python train.py --norm="layernorm" --positions="learned" --qk_norm=false --bias="all" --parallel_block=true --init="normal" --optimizer="soap_variant" --beta1=0.95 --schedule="wsd" --batch_tokens=131072
Each number is 50 + 15 x the weight over its row's rms, rounded and kept within 0 to 99. Layers, rows and columns count from 0. The size before them is the row's rms in percent of the matrix's.

# up: layer 2 MLP up, 2560x640, rms 0.103, rows 628-647, columns 80-159
# down: layer 2 MLP down (transposed), 2560x640, rms 0.0951, rows 628-647, columns 80-159
up628 112:65 38 47 48 55 35 76 38 30 41 30 31 65 45 34 53 51 75 45 70 51 64 56 58 60 71 41 40 71 70 26 35 61 01 31 46 29 37 42 54 70 45 61 53 35 86 48 55 42 15 51 69 60 27 08 35 46 34 61 45 47 73 43 50 39 52 46 64 36 86 46 55 61 35 22 44 51 52 68 29
down628 096:64 58 47 79 65 50 58 32 75 71 59 60 44 63 45 27 55 48 43 50 37 49 64 79 81 40 51 50 44 44 50 68 37 16 40 19 33 65 63 67 59 59 70 40 45 52 56 51 35 33 36 75 72 70 61 49 53 57 45 62 46 54 62 51 53 51 23 41 26 42 61 31 70 63 57 32 42 73 46 62
up629 106:65 64 62 40 41 33 47 56 61 51 46 59 44 57 34 49 63 62 60 38 52 85 52 55 56 52 41 34 15 31 74 31 51 25 54 51 76 25 50 17 31 30 43 26 59 66 59 51 36 58 18 32 69 81 34 46 73 69 47 71 56 52 45 41 45 37 56 30 50 50 60 51 30 57 37 36 49 48 44 99
down629 095:54 54 62 52 49 76 55 44 64 52 61 65 72 45 43 35 64 48 46 53 57 28 52 18 63 38 54 40 34 39 59 53 42 42 67 51 51 60 61 52 20 43 77 15 32 61 54 45 31 60 36 49 74 75 37 54 61 31 32 65 66 41 16 55 38 10 46 56 65 63 62 45 35 56 84 22 56 62 60 52
up630 095:50 65 56 49 51 55 42 53 32 48 26 46 44 54 48 64 38 59 53 52 48 32 64 45 18 40 52 55 45 51 54 35 46 67 65 42 60 28 38 46 14 45 68 65 67 33 50 46 54 60 57 53 59 36 44 44 60 50 46 45 52 59 62 45 34 67 49 26 61 47 59 62 55 68 69 39 34 64 79 50
down630 098:19 36 62 65 63 30 49 69 43 36 27 37 41 56 41 67 25 63 38 76 29 26 30 36 30 42 65 52 36 87 51 59 12 60 30 55 34 56 42 38 56 38 58 57 17 04 40 42 61 32 86 75 58 36 61 11 47 54 29 52 39 42 60 45 66 80 47 32 46 51 43 63 58 30 46 47 26 75 62 45
up631 098:44 71 16 42 69 57 63 47 22 49 71 77 62 62 29 30 38 56 44 57 53 56 61 45 53 46 53 89 49 34 53 63 58 55 38 54 33 46 19 35 69 44 68 57 51 49 53 38 34 63 56 57 38 30 44 65 46 15 48 70 66 43 60 47 56 46 60 37 42 29 61 73 62 62 39 37 39 47 45 81
down631 104:23 50 65 39 73 40 50 61 37 56 27 72 62 41 64 46 56 23 63 46 50 18 49 62 74 64 67 41 51 45 50 30 56 61 48 62 61 51 75 34 56 35 51 55 36 44 23 29 54 44 40 63 36 41 37 52 32 55 95 29 43 60 77 46 61 27 46 60 41 47 47 43 48 38 51 19 65 23 55 67
up632 099:86 50 64 66 37 61 49 57 70 42 81 56 37 28 45 42 59 49 48 31 73 78 33 62 68 54 73 59 39 47 81 48 44 51 39 65 67 39 52 12 45 44 53 87 61 53 77 56 55 76 56 36 33 57 43 51 68 36 63 70 66 39 52 51 57 07 61 56 63 66 44 68 63 53 52 54 41 67 48 09
down632 100:34 54 33 61 45 55 56 48 35 30 58 74 39 63 75 28 49 28 43 42 36 74 79 53 47 48 54 44 38 56 36 38 40 42 39 52 54 43 89 72 31 48 47 47 59 60 51 55 69 57 77 61 49 47 55 60 30 35 52 36 51 61 46 19 82 63 55 45 45 47 42 58 77 56 58 52 38 54 60 47
up633 096:44 34 17 77 67 26 36 66 26 45 56 83 43 39 76 50 25 56 40 48 46 32 66 75 48 15 50 56 71 82 40 68 42 36 63 38 69 60 36 35 49 37 41 87 37 32 63 50 45 57 36 33 37 30 18 66 49 89 50 74 39 65 63 37 26 49 45 33 17 32 51 31 80 41 31 59 53 69 60 17
down633 094:46 46 72 67 34 67 47 64 58 49 51 53 46 66 66 53 30 27 68 36 28 43 60 37 70 65 52 47 48 41 47 42 57 27 65 73 72 59 75 67 57 60 56 84 13 66 38 41 47 66 45 58 60 38 34 27 34 67 56 47 30 77 65 36 38 52 56 75 56 17 31 32 53 62 48 57 54 45 71 52
up634 031:48 63 73 55 42 75 33 50 43 71 41 36 50 45 64 42 30 30 30 47 18 46 92 58 58 69 45 32 19 62 38 29 48 29 71 54 54 84 60 73 43 04 47 42 55 53 54 41 45 42 42 46 46 29 11 50 30 34 21 58 49 36 39 37 33 81 60 49 52 44 58 45 46 45 42 37 59 49 57 37
down634 040:39 50 72 48 55 90 48 53 48 62 62 52 52 52 51 51 61 51 43 51 52 42 36 47 38 75 44 53 48 64 50 64 56 68 97 41 55 39 50 50 49 36 56 55 48 46 42 48 50 62 51 34 74 68 45 66 45 57 22 33 57 57 51 79 62 66 45 44 72 16 41 48 41 54 18 45 64 37 42 58
up635 105:48 47 49 45 33 72 59 58 80 58 62 67 61 60 73 76 44 42 49 40 77 48 56 47 26 73 55 44 61 49 38 38 38 64 53 57 21 56 55 64 56 56 41 44 59 54 37 67 29 40 57 34 45 35 87 40 58 71 49 27 53 61 45 89 44 78 39 99 78 74 26 55 70 51 48 40 53 66 46 52
down635 103:45 65 38 26 59 55 62 64 45 59 43 56 58 42 67 63 66 32 49 42 50 53 55 71 32 50 32 50 53 23 57 44 71 28 65 37 48 48 48 26 55 66 57 46 47 37 27 19 68 32 59 65 48 65 50 50 43 44 42 32 47 54 47 59 52 50 47 24 39 54 65 53 25 53 31 78 58 46 38 63
up636 106:65 25 56 63 53 25 46 73 52 60 39 42 65 13 59 66 48 54 68 39 29 59 45 33 72 69 57 62 55 58 49 23 21 49 28 57 42 48 48 28 46 62 55 40 61 44 46 45 76 59 48 46 75 58 52 51 42 43 71 43 60 71 48 41 31 38 60 41 29 56 48 35 44 68 68 56 41 57 42 64
down636 104:50 32 55 54 74 54 29 43 57 36 45 66 59 57 39 53 41 45 21 41 58 32 46 21 50 50 66 46 37 23 22 31 62 50 81 50 65 49 57 62 48 38 54 35 52 69 33 38 43 31 41 45 10 69 40 47 42 46 44 34 37 53 54 34 71 18 62 50 55 47 48 30 50 58 62 74 78 47 49 47
up637 096:38 36 50 43 63 26 50 77 50 50 50 56 68 55 39 62 26 72 40 39 53 47 33 64 78 64 43 47 61 79 61 66 22 58 56 43 80 45 47 71 63 65 26 56 67 58 54 36 50 81 42 33 34 46 54 63 37 20 40 59 40 50 62 55 38 57 37 54 67 26 60 57 69 53 69 47 42 41 37 25
down637 097:37 66 56 76 31 50 41 44 37 73 46 34 21 47 61 58 26 62 55 37 53 67 58 80 49 47 52 48 42 74 40 60 40 69 77 33 35 48 53 27 54 55 53 44 50 32 67 48 60 49 46 15 47 51 50 42 68 43 95 38 32 50 57 52 56 58 39 67 53 53 44 63 38 70 38 53 33 31 44 58
up638 106:60 53 62 55 39 61 41 61 44 33 54 52 59 41 75 58 50 49 78 62 69 74 58 60 41 42 48 48 28 22 79 54 46 44 56 53 58 43 59 35 48 47 71 91 87 68 67 66 81 65 40 29 49 23 59 50 24 37 45 68 39 67 66 39 67 26 33 50 48 55 29 66 72 48 57 65 54 57 42 54
down638 111:63 87 43 43 34 34 68 59 47 46 25 51 84 47 48 28 41 45 45 63 36 80 70 47 50 19 56 47 36 51 52 71 48 72 38 62 70 50 49 47 61 43 99 58 65 66 73 79 75 33 74 27 65 38 92 48 64 47 58 56 38 64 64 28 40 17 44 30 50 56 61 36 38 70 55 27 47 70 56 65
up639 097:52 57 29 33 36 34 37 57 49 68 57 43 73 52 55 70 32 52 59 48 69 53 39 34 47 30 28 39 73 41 65 40 64 31 31 56 32 51 49 51 66 44 38 47 46 55 63 46 32 42 69 85 37 44 49 63 47 45 16 45 64 17 51 42 53 12 60 76 39 31 61 49 36 52 47 62 50 44 72 26
down639 100:72 37 51 31 61 51 60 53 79 60 28 60 71 44 51 52 43 38 35 67 47 45 80 37 34 54 42 63 30 65 33 45 47 66 44 76 43 64 33 48 72 28 36 49 45 46 46 62 43 31 54 47 48 40 45 62 50 36 28 52 34 51 55 40 33 18 61 35 34 49 46 66 76 53 69 36 34 29 46 57
up640 124:46 53 46 32 52 43 49 39 71 56 31 40 75 38 48 38 44 25 67 77 59 57 20 24 40 40 64 60 32 54 80 44 66 68 56 71 39 22 50 45 46 55 56 26 40 57 39 52 33 32 49 28 45 44 46 60 78 48 49 48 56 53 64 45 48 29 45 61 23 57 39 40 52 31 42 35 55 65 49 49
down640 125:49 69 41 47 54 48 57 57 46 64 20 52 31 53 45 48 51 30 52 43 49 83 45 30 50 65 44 65 56 64 57 36 39 47 54 85 47 67 50 28 41 46 58 60 53 29 13 34 69 41 51 48 33 53 71 58 29 61 46 30 50 38 38 29 80 48 42 48 70 36 66 38 66 33 51 44 53 64 59 88
up641 100:58 00 59 39 52 46 56 73 59 66 71 25 25 36 45 50 55 38 44 46 62 42 52 61 44 72 62 67 48 35 75 74 66 65 44 62 26 74 29 50 60 35 44 56 58 58 63 37 63 28 13 61 32 49 75 58 41 43 59 53 56 36 66 36 25 70 49 54 52 24 56 68 46 50 40 40 48 63 66 58
down641 096:52 62 34 41 32 32 44 63 61 54 30 42 36 46 83 60 58 37 54 39 43 29 38 31 32 36 37 61 30 64 52 53 47 31 53 64 09 51 06 42 34 40 53 73 51 63 31 67 71 54 23 54 38 81 48 56 26 44 58 47 47 40 53 55 48 63 59 50 43 31 60 38 43 41 58 30 28 61 37 62
up642 050:38 27 28 65 25 67 61 59 49 29 52 55 33 58 39 87 29 64 36 54 56 50 39 40 50 53 66 43 39 26 49 47 52 51 61 44 39 31 65 36 50 39 43 62 60 69 43 49 66 20 31 35 67 34 61 47 64 52 59 48 46 70 46 37 39 32 20 08 47 61 49 50 66 66 54 49 66 25 69 32
down642 078:48 62 19 48 67 49 56 32 51 65 47 60 48 76 65 51 17 50 56 42 47 80 52 74 61 38 62 48 70 43 43 23 39 27 70 56 44 77 26 53 52 40 68 58 70 65 59 64 95 59 36 67 45 65 60 32 48 59 57 50 54 84 63 62 71 69 49 56 36 19 28 59 63 37 52 43 47 65 51 57
up643 105:51 42 61 56 49 21 51 59 42 54 56 61 54 36 43 50 55 51 65 47 56 43 48 28 52 61 42 75 60 48 45 73 23 51 52 58 48 49 37 45 66 57 31 48 30 65 68 53 39 45 38 61 39 42 36 40 42 60 30 51 62 42 71 33 56 69 19 63 45 52 30 44 43 75 51 44 41 43 57 59
down643 094:42 60 33 66 43 27 25 35 78 38 34 41 48 59 54 39 73 52 13 44 58 40 59 37 43 15 61 23 60 54 47 33 35 52 55 13 59 36 40 36 59 54 39 54 72 25 49 57 48 42 53 66 77 74 36 69 51 45 72 35 34 56 22 42 54 70 40 59 11 52 54 36 46 38 48 51 54 43 46 66
up644 101:45 42 49 36 35 64 68 30 64 71 52 73 39 57 59 67 46 50 48 61 71 61 91 60 70 34 43 72 41 29 33 52 56 41 44 19 45 53 67 57 41 45 58 28 46 57 44 42 47 37 66 46 32 66 52 45 61 67 65 23 51 38 50 40 73 57 77 46 53 56 29 64 56 66 37 24 31 68 34 86
down644 104:45 63 55 47 58 48 43 24 77 30 46 50 33 65 44 48 34 52 45 59 44 74 93 74 62 68 63 49 19 46 70 47 45 37 26 44 39 65 60 54 78 33 29 46 77 23 23 58 65 46 43 60 30 82 41 21 77 51 74 71 55 45 51 56 52 55 57 78 22 76 41 30 38 33 38 55 44 65 51 55
up645 115:30 65 64 35 44 55 77 38 42 72 40 25 47 56 48 59 45 35 48 63 62 39 35 55 62 40 70 55 67 48 26 44 48 44 53 73 67 51 70 56 84 45 47 34 39 46 46 54 56 69 24 42 42 67 31 42 21 24 33 51 49 36 63 51 80 71 63 45 35 62 48 45 47 45 43 46 36 84 84 45
down645 114:19 64 58 74 49 57 28 68 61 65 46 35 60 26 32 59 51 30 45 81 00 68 57 46 69 38 34 68 44 36 56 27 60 42 32 69 53 48 45 74 27 48 68 47 59 51 54 55 19 46 44 53 29 68 30 32 46 42 32 59 52 54 60 58 30 41 55 58 50 15 56 70 32 24 25 58 58 28 29 90
up646 108:19 44 48 32 61 64 42 42 35 49 71 53 34 48 84 47 53 63 48 76 55 29 57 55 63 50 54 55 42 51 11 42 52 56 63 69 53 26 37 41 63 40 58 43 57 43 57 64 44 40 56 62 44 24 24 25 43 18 55 22 48 29 44 39 53 54 40 39 50 37 67 85 45 40 11 52 35 39 64 61
down646 111:45 57 72 48 47 49 55 38 39 35 33 38 68 46 31 58 45 58 65 55 62 27 59 78 44 56 45 35 44 16 12 48 52 44 84 52 53 73 77 57 65 68 49 48 69 70 51 67 63 49 66 48 74 58 43 78 49 43 47 65 48 46 79 39 43 56 51 62 41 60 63 40 31 53 52 63 50 25 66 50
up647 107:86 53 44 49 44 51 71 90 56 65 64 54 50 69 60 53 73 49 40 28 34 12 67 48 56 80 72 47 77 56 24 51 64 54 26 64 41 36 54 60 54 35 42 79 64 40 68 49 13 57 45 71 43 53 65 36 29 43 57 65 47 60 53 53 64 41 57 27 41 26 41 28 39 40 53 62 55 78 43 42
down647 102:54 28 73 53 54 36 57 53 60 46 40 54 39 35 45 53 59 26 46 60 48 67 41 75 50 42 40 56 53 59 48 54 23 44 44 48 45 16 31 99 68 85 68 54 42 65 58 58 46 44 51 40 46 45 33 33 41 65 57 62 52 69 64 66 45 79 52 35 50 51 71 25 46 78 32 39 46 53 28 51